Weights of a small GPT-style language model, trained from scratch on English Wikipedia.
Architecture: untied embeddings, hashed n-gram embeddings, capped logits.
Each number is 500 + 25 x the weight over its row's rms, rounded and kept within 0 to 999. Layers, rows and columns count from 0. Numbers have three digits each. The size before them is the row's rms in percent of the matrix's.

# up: layer 4 MLP up, 576x192, rms 0.116, rows 357-425, columns 96-191
# down: layer 4 MLP down (transposed), 576x192, rms 0.117, rows 357-425, columns 96-191
up357 111:440489468515509477551515514504519500495448493537492510466457476485485501510563479482472472451467527526465508482545467465515488525443487490464511502563484504471550499504555507486512481497514512492505531542498503493459501522530522483493533525496495496482491494464531496507512534486496483483
down357 128:475534488497489475516514480500480489558492510504513514507542480488447486497530457491454519475471497495489551460495494469504529538477474499499522498540488489522485513506552507472490529501509493518467520508509516540482497541530521524512513509489415473485533461488477519496549520479509519558
up358 089:516569486558543502497479503461537517514467515516514487491494476465491535485493466482495441520498517500522502505524481537490480484492467476505488531510504439531510515500533480493490486532550482465511484539508470470518532505515519493520559460482458488467558524498487512530504503497521481504
down358 088:485531489473504524519505444511510532499516543524462500501491459446465508503470467499484520504511501490491518498446498526523499491519507506521498529500539474464518539520491489464476530485523476459489500542507559478480552520506528495448467526514497465499478495502463471486480459542483487508
up359 115:500510507553553484474459524496499453487473508469499530515531517508496520506523496493522489506506466492526484508498484498460457487490494493502453489502548485536535503489456510471510508531543520468466524467481517488513485547515459498503540532466489481526498484463543498455518506474484467480
down359 137:512503537510529532534479503518478468475497555474540511493506532516450527469523491501525492507494482496502509491482444511484515468511525478455450505550475508478454475504487502479531518482529536495471500474495500523516501511505483495467524494495476504525524471532539535491506464486484487514
up360 099:446467523565515483525496476488546462523537541489481530456554470483542488479493497538493463483489508495507511533548491531476486470498449485508507525485497501531485519530496476499488490527521499504471519468516495481514478461482486508556498459500478501520514520470554481478532554525499487506
down360 105:460510505551521465507518498497533507525558514506517510504499500498544465471501473485494512540534523486510489492551491519467544516502465456567465512501493458549530522518485493482484507505503517485532488433513506496514469505504493523498514483502505519502556481503483480498505543504532537530
up361 102:488510480523520477516490515480483455506529489493523527488513513539445508511528495524497505476476495484461483471496510487507489484473516479477494518515529432528491494447500554488542477493517525492513483530481508483472505522491498502511505512502503530466534524535487487511513506503460456526
down361 092:499519519520526468540495473453481487508501494490490496502540554492471519497520520474502507430464504456507489490477510493513499482476471487528489484518520519476490542454512496456480495526544469492489484503531475494469487545461498527540498498485511481471507509522502521477497572511483454517
up362 109:479502537529496498520525529481508529486453483517509545500450525503523572505504505477510447480481484519448547502513476539468501504497480522457494498511503467509518492443481489528452489531518509468509476513519507481501520512480523498518498499495530504507478475465517498480476513502527528488
down362 107:506519533477480514494527503502464496529487525490508503519497487486497526464495481470522488462484503482496514492534489480459551505570506479520513470481515536479471467463514527513496509523504521443502477513505502542504492524456469498538486472513493477501486511473564534527472495514481500477
up363 107:469495467506511513495498506514536509465531518538495522458516518467568482455518497478468487486507492458458469524472488517494482487482535565460487529496516528479554490521507511508473524500510543483528523501516539507516523508520503430484511522489529512490519530474532448507505535496478454478
down363 110:499478494567477479481529517457525451486519574473471479478487506470522483471515521487505514505473451496494516468506442499496463483505526492481511524509529504482549511516494515541503534491489532488558498496532517522508487529485535481504512530486493513477523502518497474500521518494508454491
up364 096:476477508513485432523501546500508520467534463486472532471484477470511508445540497432481483484499526517479518558502475503519474556481508471541514481527515480469495548512509500478502532527507489509527481503476485462529499515503493519548540484495492497498501453529515487516469527522512514538
down364 086:533484490485470508499449503535496448521514490512492508470526511523489533470489463494519501493502503469464540531500470469510472528493517525490486496464521479488526492493502500498463483462508453475471523521546512508483495519490472482459523529478499472501484454513535528496543473505499494500
up365 093:503511505532547452513514442501484496519478492531470521540473478448515481486521519477495478508523501507457498500520510484505497481516489449507507455521514477527482521488505486534488492506529436524496506519444507489485513529480492486501519513504487491488513524471523450483480503487478527503
down365 091:509499533511503529487528486521498485495480533490455459533454512470504489477485506545551530509540499492489526512495495462466534533533489477500502516529551471473435493517464517509515532506482497495493523467454556510520466499551521509488505499473505499508540488495465501489486479477518514520
up366 086:460490514514532486526493483484484516507479502527487547525533467477471477436510482476520450470507488531529521524464507532489482493501469495497504515502455498543524509522484449539471504493488483492497492471529529526489526557524487493496500514508501527479513553525500520509485489458517543534
down366 080:546515506527514489528535486471505472522541491485482450477454495501496487509533502507462488479437536489508504460493501491536504504488513514507495519543452513504497485524510468510487509442473500533463512526502461505492445487478491500483506526520505530507496455476490510488509519517470483475
up367 090:493500508492509478499471491476508514476481481512490545482539520513500486525513500487501487480521552522467531532475520510473497539465484475485491537526486468518505520496535471482538500502505411502494496507536484508493511531539494511502481484496482545498509485477544484502476532486475473503
down367 085:504528492431467532465518493448461493489481521498502509487491521521539520515513552453489475528545497495481515523520511526501520518554519505510516515502499508506534539499506504529455498503501483537456470515496506493499484499537512483509478507511526501489497550507510455535482505501506493470
up368 107:495482497510513507545501474512523486488502518463510498461523470489512509499554476520510499463482488507464519496501492484486507528504488470512502461535532484486510518523495484519512472496521493497499477494546473478502493480489504459523535496513504513474536521512546485496410541501492468487
down368 109:536530465510514517514525497493493469488474498476514524502498480542523461521520533472486513493488470518484501526505523509490500485494496492482546458478522458521468448533526491495511495475504515470520514494497451493485500487486503519508515494495482422492490500508492578537510467460482479490
up369 097:460488467526488483496487513475495494531493472507457491500542425502482520526487480507503491486504489505492510495499514511494478575492496479473506522513500526525506494537524547548495488499521503487527512508492525493481541486435521518459504510532472556518518449449512479528506503484488473471
down369 101:515488520537521488514497504466490479543473497565492520466535473514491489522562522547506546434477459484509475492492495473522475515512516489525474537484483485465496500470483517473476472510496531475484503507499513521498484498457499485488535555502504467533523510484499498479501503452491517493
up370 101:510488483539547492514488477485484456521516502456473504493519512447434500456518460466472541492457487516509497526534503477485496483482488500483458496508548503522500511535472499519518526471517462457486465512461532457500499520481544484524493481489503530525519536497537521489510521505516485469
down370 102:514483489509489484498549462456494506495538465513504489522456453459520498455525481498522559463496557511543524518547504493481443498517489480489509499504526517494515499534495495510491466541486534471523514525482495544532467474495530538503541504543528457515503469483505487523543468528484498484
up371 087:524553495507470517499501474526542526508526509494502484499461474502479497486528480503482536501475524448474481455508476532522535473479524504495507528498514498537509499546510489498489421461488490522535507553490462454496479523523506500510488493538483522461519501490479496515515512516491464515
down371 090:499490526518505496511497510412506488480494480506496515482515509511520495503499481499506493413461501509459489508526493503477452496501481486503496486509497490499524524497503506490501499517517476486485501487533488496505504514499505467533518492496530500529501529522507510520490527477494507486
up372 105:518485487513503451485485477477511524459560537497479504504494484480480513491488493465499519461491523529492526478492535524539479512482502467470505525497497486520522495494530489523530507481530488524510481480542527501469505455485487484569505549465577491477501490505481527511506503458528530487
down372 122:514485486539500449461453499482458501499523472497543543514492502521485523470500505498516490507477490522517539488484517505514508465509489496501515502486493523509478494486508496489471525490508476528503530469535504528471498451481488504519501513480498481464545438500423515519544484458512489460
up373 099:460505503501489467535448471499526521491496479522510494511503455523489533498532489485497496531501480469514517520494501482506520501478470489461515522497471518478489562527539526489548538504510470497498510541466510520481498512524477480493515511460487523520472518528533480481449516499490512490
down373 108:473530468476515509521449519488508536506508470530454485516496503511517532468529512552478516506524499479524525495486467486489528517528464476517490489507408526502472564470508534486514531507490494465506500471510503494507531537492473501495514523459457493523440479527538471497457460485479539505
up374 101:490527466515528443499519511506530515508520484469514509474453490523465524445526514503509523505437536448456478506503470485508482501456506529455507517546562472516572524501490533517514472507528524524499487543495501470511500464484489484459514488485484527502544466482529529499495517516525489514
down374 103:458490526485509469514495474410510517461521444541492497543532503507476521508529483533453504488479514509477503487548488519487464520498446513474512544492501549511526500495506457458452517482498514507510523523501484492487460535515515501556499504490548475487484494547520475556442507491482506490
up375 091:472493502504537471506515530492499522492461490502489474451506489532508466509539545534486484530476493512505525508539537493487455505478488524460467490542495503484575545523514509459495480495518471491513496497488469496488502513445465512498522520521530492527495544455500462511502459519485479530
down375 094:514521493526485499522476466537478487484502506491515483497532467513483430510495525537480526563508501515547485509490540501500482491520465500474493492487453499457490534469502488514515504491482521473475464469477507461480516514478529513496462528473437527530455461491489520493472504492516497515
up376 104:492491452525521493536487474472491518490464439475498513546460486459539550511512481512506500481487500528482532543518455460514493485465453542478478512541556503476482514489534496525500517513504460520491493503503523504517425499527515514531510490446488501531500514499521480479519527514461491461
down376 127:469481446508468466477461507479431549520509466498501509522461459466509500479477497508527512527474472511554521509491501453468492458511500515489510512487513512512481487486509499527504505499529517488509501519512485503519477497502504500536463483494489468525540494526514503510531512500485527485
up377 094:487488526529550469476549520478532528433481499488496474514473485517519557504489504500484509497509478509512493488487519530466524499497485522483463489491488445434490486526492527497534499513506497504510490498474484511466494512511468520506505522477528474508498458490545444502521464554496528485
down377 084:502503542511509520533491490428506490542455493481461467490484491487490483515503502464507499452464500459520524470511480483470484496497559520457450495536553502500508497499515525518529539480550523478493536521516492507528512509513496497486462482489487495517509516475503514513466562501527504504
up378 108:465520491513509487520493521506515496483517488481505533475521476500455492507485497504515507489500495520455488547493531535507497488487512527501505495547537517457509496524480538517507450515541496507503524516457546495466534488480511472480511510480516530531526516447492464496449517481563500516
down378 137:471485471457533495516484503536484522507468490513527472534549501514478490567487505486498501545475485508497522498477508560506528479507455464483478532518467487507466513510512472485446492547505502478512485499501510533479480478508556494481531475494471473459498484512494488522450499487499544490
up379 093:522461479497503505520520515464532509468508501511519475452509507522463490459515459531497516503492504474494500515484504477469476520484522528515517503485482533500541495490507529483482535547507462574532550534471500527464476524462470467515521504498530507499492466504526477512505494494465492460
down379 092:463523472462533543509489523537492500490461514474515550503485502502493488480453511453553450518486507523495491560510501487519487534522514497528504471460521483481496516490498508503469488492520478480518512482463494484552482515484534510493508485511492523493490530533486558478482477497485501538
up380 101:457510499526485503541489474529512524517504520514474465514462516492479506539494501485514531463472480491499475497490539485491463489465513527492474532509495525547518504512482515500527497523522481476466527520541474533458510498492562486540513504478500498539476530501510515511467526492504518545
down380 097:506510508511492541544525457487478535521523503548491521481502535520536519461515524497540543530502481447524466456500518513465475491504497515520463510511467498538516481488465499475540458507494495457508518543513471516469527501502555510523522519498493497518495530510536494500497545506477493507
up381 095:485503514499516467530515463489523512513506451516494509530482500456488504478486496501456491505485534482502500483534523519489474524487525523506474502486518493532563515490513528514482530520528535548522507484458471490478486518520454503492470497489519493454532529511478478533500516449469547468
down381 100:489490476500495477529488479470519508501504508542486470504489484500506499515443568517541543503507489509448477478483504516484517470514463444527512487499506498476488528536485479433453521518517515434536505530446512484545518499488501493480507514498504479515518485557485492505450507479507500520
up382 108:453497470518515519490447551502532502478487488515478513492478489503479516512525493516510522495474520501531492495452432452479483494533485488515504516505512476528548532486499527508553484528520505508452537476483500524491507503448473493485487492450507504498504490487502504498463499490491523496
down382 104:493473505519506463465504505484499475485476462497475495490537521569491505472481508509502493527505534528526521492444458483513523506480511500524478521533502470511458503507476503493548491492517519468477509495535500530502462519493446506510527513506512479552477496498499477471452473538494535510
up383 103:516490473514516479532498460491478473500522496498541491514535459512475502472495429477481491497485534493448543519488535450468479508534497510512518487489510524477468509496485510480488514503532464518483471505498555521480496496526492488523500520485438490513499524509501512507473503423493489466
down383 110:476488469472522480470457455510488512507495518487525520505477494521495519489479493504499515496484479503486538496486500475445531502517474492497495500491535466513517473498545517513482506480528488485486520456529509442543433515500414574494497554509496476501517481498475531487517517496531476522
up384 095:478503462523506501490472539490504519493504494517491499526511512490504486493482532461484520460475452493498497491475512480461473521530490528511502523457496488467511520480499515478490460484539491514480516507517477473512463559499475494526516474473505473507486540526494513499499500480551498504
down384 090:474487513511497501478518518497512517514542514516471492504480509452492482434471510474504535505485447526531487518517468476533498502517452494514544500489478492493473515493469525526508549537494473481536504548481531576475501554482494494463478495554481492511475503549519536507455465512526523455
up385 094:531530527538524513482474501463507550489524529500483542490517472481566488490492495516499478500476537513500516542469462549501492486500492479490520515459521466497497562492493507491496516542514496485485524531531489514463506541475473518494495427494509455544505543488520481475488541504489497491
down385 091:530516488498495486481497473480503534508505483520491478505503449502510497488481493541474524500513502519506483477497506507491470457482481457469495518471482494473501507433521487493538468501470482492488510456518490493461486461510495499536500529514488485522492501473484452478493526481473488529
up386 099:461509462499509489562487503505513523513530488519500499528491482499446521490512511512488535502495520483493483504529520502509481534483484510473494489509530477497544567469501494460520523491513477463516499496513509508493484500473523511496499477504462518502501515471544497533416506505518489479
down386 094:525481565477506500512495473505509464506537468478523545503504471541462489486541541491476501515500471502549495455541537505512513492501488499490523493453514523505533468517491506488455504536498513499544477496497491484497496494482478517534485493521522516484462488504492507521500508499452536474
up387 107:460486503506504496535484520479496449473500499461501524485455493510500466509525504483478511512491484494489511499481527466483505532532494515502485496522479532509565500519557556549506490491501482511516507497492463515488510504478485477520519517448457558544529485513469493531513492496507521482
down387 102:511490508518494511491519485515493464537485463496480566521515493490461476496536516486489498498503464484506482536517539516473470524527500480480485471476488470510445516492513552477553463543463516484527557481513469468489507474499497531531529511498528456507476494494512516527464487503494501475
up388 099:531471471518488480527492522465486503526543541485495521508496470478479485475491493468472492495461491541515467500536484553454489563487441499440478517476519467480480510511523539480533487482495507479514543460573535509483463451469478486519522468523517503539492507476527497489504491494496515488
down388 098:497477526482518541474493522462451480542525483475497478561484465505514463499517498527522482561471491478514473454531518519477528479494492484522477499498522512481479463485503504457535503491523494482486533456497503528487497500517530514518551476488476506456538497457530523493485501510500527504
up389 100:507522459548498483499463528463533476539488539499476504512482457488492491544536457494489437470489473511486554493470492556493503556476468521469468527506505475541476494522530534546445485477521493512555501497488483482477500497470468498474507519515513487534461472452478491529482488481491520476
down389 107:496545507516518505486502543513514505558516516515504485498529479480470484474515458501523499494461507506522480512502477474504462543480476530541468502517494494499479495493497553525464505484511500517471545509510494486521458502498505504438501507489510469532508467472493500461513483507462537506
up390 097:414502433497506475519530494464538506486491484525485522451478528516488533485472521518481480487504483507491511504517514500444485537494486518478487471519496509477484539487525515540518493506509446516507504510509467475526537480488504480526542510493455513477480494481538450475513517494480508502
down390 103:483491485467480545484509506479494529532532518481499499549521549527480490481527512477495489499470502507478526521482502500494482468498500436530529493498461501466442494452486486500519475511536534498494524508521492501511518508481512497501521478498462512469522471560472521542515547477476487477
up391 101:460495508533515499509495484493531495493463509504486552485504480509488482488518476479498529514486502526487528478500481513500488477495498565468508461467511519504516509547512500450493489536526467490497492496495521456520484503529510506572522482495499484433456471549546537507496494543446524483
down391 094:518526465514498529478518514435525527475503498528541495469486497530529490454491472487484516540498498508498535500536468484508493502499500562481526493494518493480495523498504505488489452521544480507543504521456479517514486507525414515532484504535498520481503461537529482497485501503460497500
up392 110:483498461529495487493517523473519536539526567510520497476483491505483545497483496458518516497471496502460495461490553499467499501443485491469457504521485501466517519505538533478529508465502475465476488493541475474498520553532489497501513506495519526512501516472484462511504490478509567488
down392 111:524489483512484491502497471483507539510528500502509503522498510507476493469473487468564538497472469532524521453483539534434510471502489496506489496478471548515500485497535470478513528507470498431508504529494543502513475521555529472501508545566524498513491500516453467561506509522489562505
up393 096:493523475553527509502498489494533471507520504480470502454480494485498501497521473498445532487440493459479522497521474524499502470457499533484518523519492484522529520537457499550476477527526503536547486551487525528510492488515514520458506455527478487488522471502507533500494531489535509500
down393 090:443535520448518460520498478432504524459544532507508521474522494482461485479520490500506489495506503509439454551526492480510451472503486503548501530497502482483540504518532482468522556480520502496489508495511499498493517502464508493503521505468534477509455521512483506556491479478508511504
up394 093:486523489510523487497506520460503493465513464522513507467516474475486518528504460513441469496507457545490533522543506484515488566481495490484489529528534496496525507501529541468490493484538516541525485525470529482495494514522518514510532496496494518466498485481504461491518475468513510544
down394 097:467476526548465522531517503475483490503509521525491516505475492514558471517550508512500454478485488477520523470507504525526484492493486502475488504462535467494487484500524486518514461473465451484505531532504482452532518460507512518529524490514499469542486510488466527497493483457502498524
up395 110:490476432517512517516502497489495479508511495474508515501435469478522496528569483485509460445492509503518515501468483514492504516510486477475500499519515478520502535515482530480510470527503497502513520500506512508446496525509473469488489518424506517480486505508498546511494506496529518468
down395 143:494491493533482512511496516501467503544526487540530492517477496487504450531535498555502495528499502506518516499475503497482520518495482470502517532515485496491476545489487509509467493520491503485479489518515492527467457496543519507501492509455483530501460488479499541490504476478517486439
up396 098:533473507512516513470469539488511497477548533505477479526491490469462538470530498476491503463488463502504479529494474484491498542464526572499465538522519485487504484551525522503519472462500490508500499498537516524458496519506480486515495530511458528447518536455490515465511516477540482508
down396 092:482487550508534506499503491406512477511518505529471519480529515494517514495495502501505480438492464485489500512513492504487471469485476502486498476485515488502491521506489497525503508529515462451498513525555502508499497506498515482504533485484532479493499484502507495501485508522497499485
up397 092:523508470523546531526506531487528468475484515495529505495515451503506477479487478507473495491512501508484436533500476474507500450495395465500435476484500440519491530510496532527500520483502498503514481506504491510485491480503500508504493523516522456520457486470505504504513496512506484464
down397 083:473445506516535518497488520444475478476528482479502453499494502521495501500479531484505474514526519492496470523467518465520483486495525480482499480529505509521535540502518522482480505504516471488488494502580497491463439471497492493571533491483473470486514537565503500497461543509555468470
up398 113:485540482558533475511514485454502500507480494496495528470530450458501513521505474468499523455499491455522528500485500511476474494471473506484465544482510516471530521502531501509468478519534482481502507512534470479508509533507466493523477507504506490486489505480511501529512506471506485501
down398 136:490514459489488471541504508510477496550502474496521530532485508540504463474494474542479517526465508494452539470541461483532511515486520542491545557515529485530545505451497486498517486508502515517514483531474527502538473470511544492471487516460454518496536480537535471522499537504509487510
up399 101:499470441529505530486480538510501480483520506515489498481502473519501513510538461473487475479492500474498483486503466465497479535471511544502492537542542496479491536468485532456499487505521434484512535543515501523507454468448517481498483506462471509528515485499511528495513485503498448501
down399 093:489517528532511488499500498452520502499513473522502514500542499499518477491527525497495494455464489475503494499494498514509454459475515491505506454474506509496474533513468474515487510556514458469480535486530481498507476538488504488523549489507521460492481501484505511483503504500477497484
up400 096:511526527551484476476479503462482538503502506492509485445486510493514499514505472516496432512505507484509460503517488478508492495516521457471514488529528486505500556522502482498536497500541554445507485503521494472493486484484496476457479498481516486546543499499478506538483523514538454466
down400 097:509465491481514506521513454488479481521495458493522481471515453503528488479515483537487487448518528482494506490548569508465492459498444495507504450524537496499498529513510470495488508505520483473493521477564538474495486484473532534534498530503521483521475503503485484488487471499483543531
up401 092:503499467514507465515506467500500562515495532478510513481555506476482543509501505528535500471502518490479498493485507490478458503523442460476493509509470512501526520501491482545543529515529453481508537498494512516486463508441510460503533501457488502493469500501497471530444539470494483551
down401 087:493518529497466522484485506491494503498428514460512492492462464492487457510492507468518508558531550482509485524468469496463481475510482486488514518486504477488468534487494426476509465512515527500499512499516485480543473560505500503484518506497480502534476492484471499504538498520512460581
up402 101:491470492499533509548521499504517515464493506501483481512512500494494502515472450530534454520493509496508475521488529544466503496500517521504481504478506511480507535486538509459523534529514472492469490504492537479497500552505481453501530483483486515550506477540513488486532458520468497524
down402 104:543503488491456503571472513520498531487519458505508491504538503453537498451500426516527497487499510491515471509491509510502531505470489493508493509470488525527485512486543501524472497511510469490532488490518507525477471538522505513490512445525482519534488464522512512497484514500453547501
up403 104:509488511528526489474527489460550498495488507500520495501559471498515506534497492435501509496459514470498505485481518483537486548512486516481516547482491503487540509545465493503525492553497513484541516500496567529458512509504521496485561509512471503493480481524499540514486477501486497498
down403 104:495499482489560513480477461492498485505505457485462534512540529488488514507497464487472491479476469485486486519465521461517542522487507529501486503494458549466533519465499523514475533537446507536534505507533516501453526503454454469459502500493483517502483528532477464464530528530523454453
up404 101:477508481503516501530510494479513505480442485525485491493503521459502474515568472460482464490457568509480536534492460456505505526476500524495514497508500485486513510500485507522491513496504521492496560495482535499499495549550519479465561543489462520513503496452547451507490494526481487511
down404 105:447470505496500458501493505528465499502478471513495539569524511499481485500505500497509531461494509463488503466464468479499468497508484510504485483525466487506494481504474520530439489455502544539487537496520520541501502495475499515506493525540451509486554484501470500533554499519488486504
up405 092:483455482490522476508540532511522511487495525469518537483515454477462512481508513509527502498508461528508503492500566559500499482484468484486524523503495516524523479467457490528494509537526527521491545537537508458499492531489496469491497524496485503556527483509472471499509476469474481538
down405 088:568505525514483482462546508506477470480532491455509519493493468482474462464506493471486458513488545476489511472504506503512507521493500432511484537513525482496481461504516527511528488479494532531471487513497513484500507508511506484552484506494510525539504515462455514467535483510513543473
up406 105:503517523550493499485499507473539525476495525460469545465530474523506529457500497523516491499472500475530491538549501498491501525517488508489497500528473481486497501508502493514482483504521437528540484525484496527470517491476497500511518486499511525488515537488517512478473527507485531530
down406 102:512468486465467491527508513453544474511525517498503506444486524489489524494514511493502497478534466495486439505496499493474506523478458533562475471517470472485521470540549481496515503537511495500500476507497515543475429504514521501494497505474481511479462489566515531504505517470531486504
up407 090:509527482505529452510533472484488490547524440493463531505508485495481499502521531507468523464512513518494510516472502486516484483515461526457474513505481548476504527506473469434499501513524456500562499508486488483496445547462457513539548510500500466493493441515531490490521497486505537523
down407 089:520509502494484524524474518483504453514481526524486469513489495480464480469518476467514518509502521454497466495481487495542475533507502469524552506505532443498461483516516546516516497483519533486527475495466561532499453502516500484494524494479495531503490509484481508528571511483511496534
up408 096:518518491514489483543521504481502453519495534500499561510502492506512490522527487512535460515513469471476437550484500445500488506494473462477524512472510472497512521507510487485472485521509462496515472512527540460500451503517510448495507470502530496546497469500538497512463534493468505492
down408 091:549467500561520561528510485579483443516539474484515477486511506532507434518474525508480506483503504482509506472479509491492473513528513507503486514492486482498473478521477495498474471468509493525484480496519512465533549479450464488520486516513525486493505477457519526520495510487511508496
up409 099:503509520498494491521468454506478525501538531464506509527475498507458468473522514554480473510479520503537506561472509539458462483499482526476499525520495492519525528515500495505510479510502495488541536487512502486538464484498515505476519462502532470527477503437525458502499571508495508507
down409 102:541492475544515529486470473525465519508520484494529459507486517493524497474530445509551468514498480498566523498526500491503502515522464524466490519534502518515493499487500513542470474523535488488530524492472490508474500472513491490503479469482493505504520507473515531473527510477486532460
up410 105:489525481513492481501493515486455503487511479467467516504505502473517483467514483474525501529492477494468500529480510520468514469498516536511523488518498471459511550478504510517487551486534451514515522520490492498476440519480498492494497501501554520488532546546499498472519507498524483461
down410 100:495509465517510505478524549466464471484513506506501478568529493511515454479488450449520475480480474511513521452502500508490497496464493508541509458473554522478478541488517533505521487503479522498512491523504436514534450510494530498492532487504515515476516525555478514482501553498530531469
up411 097:491491469508535482508523454501512557518501463520502543510490433501511528510529534449505493514515493508471496502502509486491476507489525509465532544530502532460453476517485483476491534549519486526476493552496508494509484505525461443513536480490490516494522479513493498534492475494504531496
down411 090:481539509540477546506487492573520450502448469506490535483532519529497466507529497506533501541498486511532491448533484490507514478509515512495524468522520455492467468530481525509520479501568495513466447509484446517532505519514475504491528485480491505484502548520487511526509536489462501477
up412 100:510511521513512479515482498505524506528526495460493506445495511486493520523515457497464502487485495527515510465487480485464499553492493464505445489505511501473520494507502524509457524496549527475536572561469549498499496474479501513483503504465496491457479479456520518530503494503485503527
down412 101:494507500497478540475539487525551504515477507573481454504488532513490517500471484489486506452485506501490480470491491539476475513486481521517541488471529498461468506482517481523462514508490487483561546501473522473529472511494542514488553522456502468471473478504524499505464504520507486539
up413 092:495489477502494514497556502486509475522515521522525506473519482506505470511508466505565483450519496494500506521534466506510496507474512522478487516517490520509516521462522510520525486489519494470568496496501496534445489530456484438481485522496533494482538492473531480529502505477520454511
down413 098:491483472506529495492492498545460507570528512492511555509501508477501482474503497498445485487516499483476491487550436484534479485566538459494489518493508508504483496501524496474480467511504484503514499508477484496464508502490516544497477523470464480475477495514498466517494456487569484518
up414 106:519536478537491499508498500489516526499521513550518545465512495541542492490526508459527466420490485501476473547476500486497507496526515471429506516510545524539534489524514515535461528526515474522514481508478514484510468514515506422513518511474508527502511544482537487487473496489462503480
down414 111:463486503497474542491521495511485497538508501538521540481524521508468499508508497478496464473494509539482544506497495491427554454527533505504535504495521463532494495519511471494459519495520526502507477520497501506506519489476536463518507473534475451480508530489512502494496489499553460490
up415 099:513493482531477505498475507488515499453500466508493511495489493515505475507480460514480523516486491479513523499505462487506483501483526552506519491521537490477525509462540525513540520496512467440502487494465455512507466498489473467522460508497475528504566492484490505491486554474474503510
down415 092:504524562492491496512502512493506527487486465519473504528536492471492482495490524503466477492463490497505517484484462525503456475492544489528510444477554492478493503489490502546494506491504485465478500518526479514513514535508511494505558493482520508513455509494482498513484528504485476499
up416 105:518528482528507489515475473516537492473491513453490489509468487502503534491503493456499507499478478499516548500517495518518503538437487548504512487524497510468542518471524517528504463480525491489493484484537492538536453500491470425497498477522526549551513526495484530439486501492497476508
down416 099:522502489532534488478459499524527479461485503505500493500497489470542504489513478528482508512532503496516534506479449494522501478460508514543485455481520495505476502526531530480512513525503485493477528506553496506499455524445531520551506490516511482472503452502472518473505494443490511532
up417 090:509476485508512491518470508515518478476511473489489515503494460482539495526507463521484468527486563514526494487512475535430503483508506481509450490477490478534490512482535511511496543501530461496473502490529473512477471499503455469491483514491472496509458455486535451522520503508510480483
down417 093:525493496479504489513505437490487500460524529552495512511504471457488536505528466479489493540467512458480476491503494493539499517518503517503508532532487498499524500464497526448519524525496525521546489512473504490484489492461486477501511508472499527498550485504512448480532489466486454503
up418 100:507490496521543496505503478486503534460490498501499544465468497483467520495475484508489478533500558468475487498488509498487497476481487496484508539486498504487518489517498475503508538503512537490498498505450532497463548486479522495510534476483528506477507526502510501501522485497498486471
down418 106:508464478530477449456536486513465518518483513481548524496488478520503487551521476526503475491492440515480538488478515502526546461487486480499481527473514500514502512497501519507479532471510514451551488515500483538489486499492513507541461535527518494519504497501489499505496470451541504444
up419 109:492488453534516496514483527468490524496508506481503522472514468528516506468509529503481488483469501520525484490520545530490442494488506522497499481557486498520490483475558530483468483502517490468544530484492483447547518532542490510482518533463496489524556479483527482459475466514536499500
down419 109:462510522466500486479516483491465524483505501486496508513565500520476463510508534478518530507481477473528530498491528465511467473498501537480506524534437515499501474508534502491482492480500526529503526490525501471519481512500494497524494541536488484520490508476473516480466502520513465481
up420 093:469524487518531471501528469482538519490515496483449510479533497478486487506522469445499519507479543482481528501493495518526498486482505496510494513479510529488510544487474524516508507526514495507522459456508524541455504509549468483511492504478506560521493495467472480521473532493492478461
down420 098:486489483442552500525510513535466501519495472470511456494466531514539483477506478499501477522513494494511531437500499496508578489553491478521502452495532557488482511462494497507542492541534511494482472484532504499499506469515503504475527483496488485469521505507459480542487491502555497506
up421 097:479505507509513503509469479481544511458480548493498509495458521499517503457564466480523521492492492511518492551502506463528504484518512469470486524499525484504502495516503498524488535519530529477528462475526515532484421502526491486504510483423482521508506457523466497477489511453503547466
down421 096:467512514505523490495499494518460514462541500474471491496461538541547507493518503484494537535498520457526529534509538524540536491500530467440514471525513481511445539511512513515496466471549514515531491495546443504499496464529481545523510508448514475502520482469486525497494503511471514488
up422 104:485472506547471497496475478438518509458482504531471502479488467501509542501501498513485503516463474512525455533488497504495493497506516502470481524504522470483496524473532515505485495470535508460531507522499502487550492474471501504522518484520488555535502498501466500470490478498491531528
down422 110:471480523468475468548513478486512474495498499522527477497469484524514522500466509483496485534510492502502473497491536500481517500511535494497483473543528487496469490495520483513510559527511536499580527515516485508513490492486546509519496502526500513502501476510479526524451446499500499526
up423 096:449493492500523499523464506487507480498482556472488531539495514502471482480479522479541484511490508490445474536518480498485459501481490482510538505477487488522487494509519500502521493555532511484450483522512513472444489519517521491481521501506541487540483510494539508565477550450514538498
down423 104:474512501490480507461479506493511517516453548491547498514499553476516496472463505464499526531514473513493506529543521514447518448510479515469511493464514463482477458507491493528520507479514489525458513505542537529491527485495497522496510520486515503511519464513518504519474528477520521513
up424 099:465499490563514499500495485452480524500491508545502512533514466453477528469491500471419484443418525481527479530469536488493486490495495509475512504507482443529511509506482515511497524504515508491530499504526487510487522502492512514515501488500471515523509508409517444482495534507490543489
down424 094:508465509436525525480445548546535441490516518501497478489475586532477493481499501503505484543502515476465449519520512500494494526464466501472507454509516519471485497534507502496486497443489512508490499513471493529510475500503516481493505492453476508416485473536542497510509472531515517514
up425 090:465500524501517477514468456484524519519536502455489514516493446504514503505508485502509465484503496500463421554492545509502483460514476464499498511485494468504502474549495476563474487524487476547522484500485506467467484514521513482531481494492474537494511535468487516479434541465563515485
down425 082:482504520514487463501461484503517479514551530453494492517461540484480470500492497485499490530501480462529480477511500491470491482567508499472510514450499500489458495531480504467497453461476500551479510509505488472485490517527501466540551458516442526494528503476470519488505545514515495514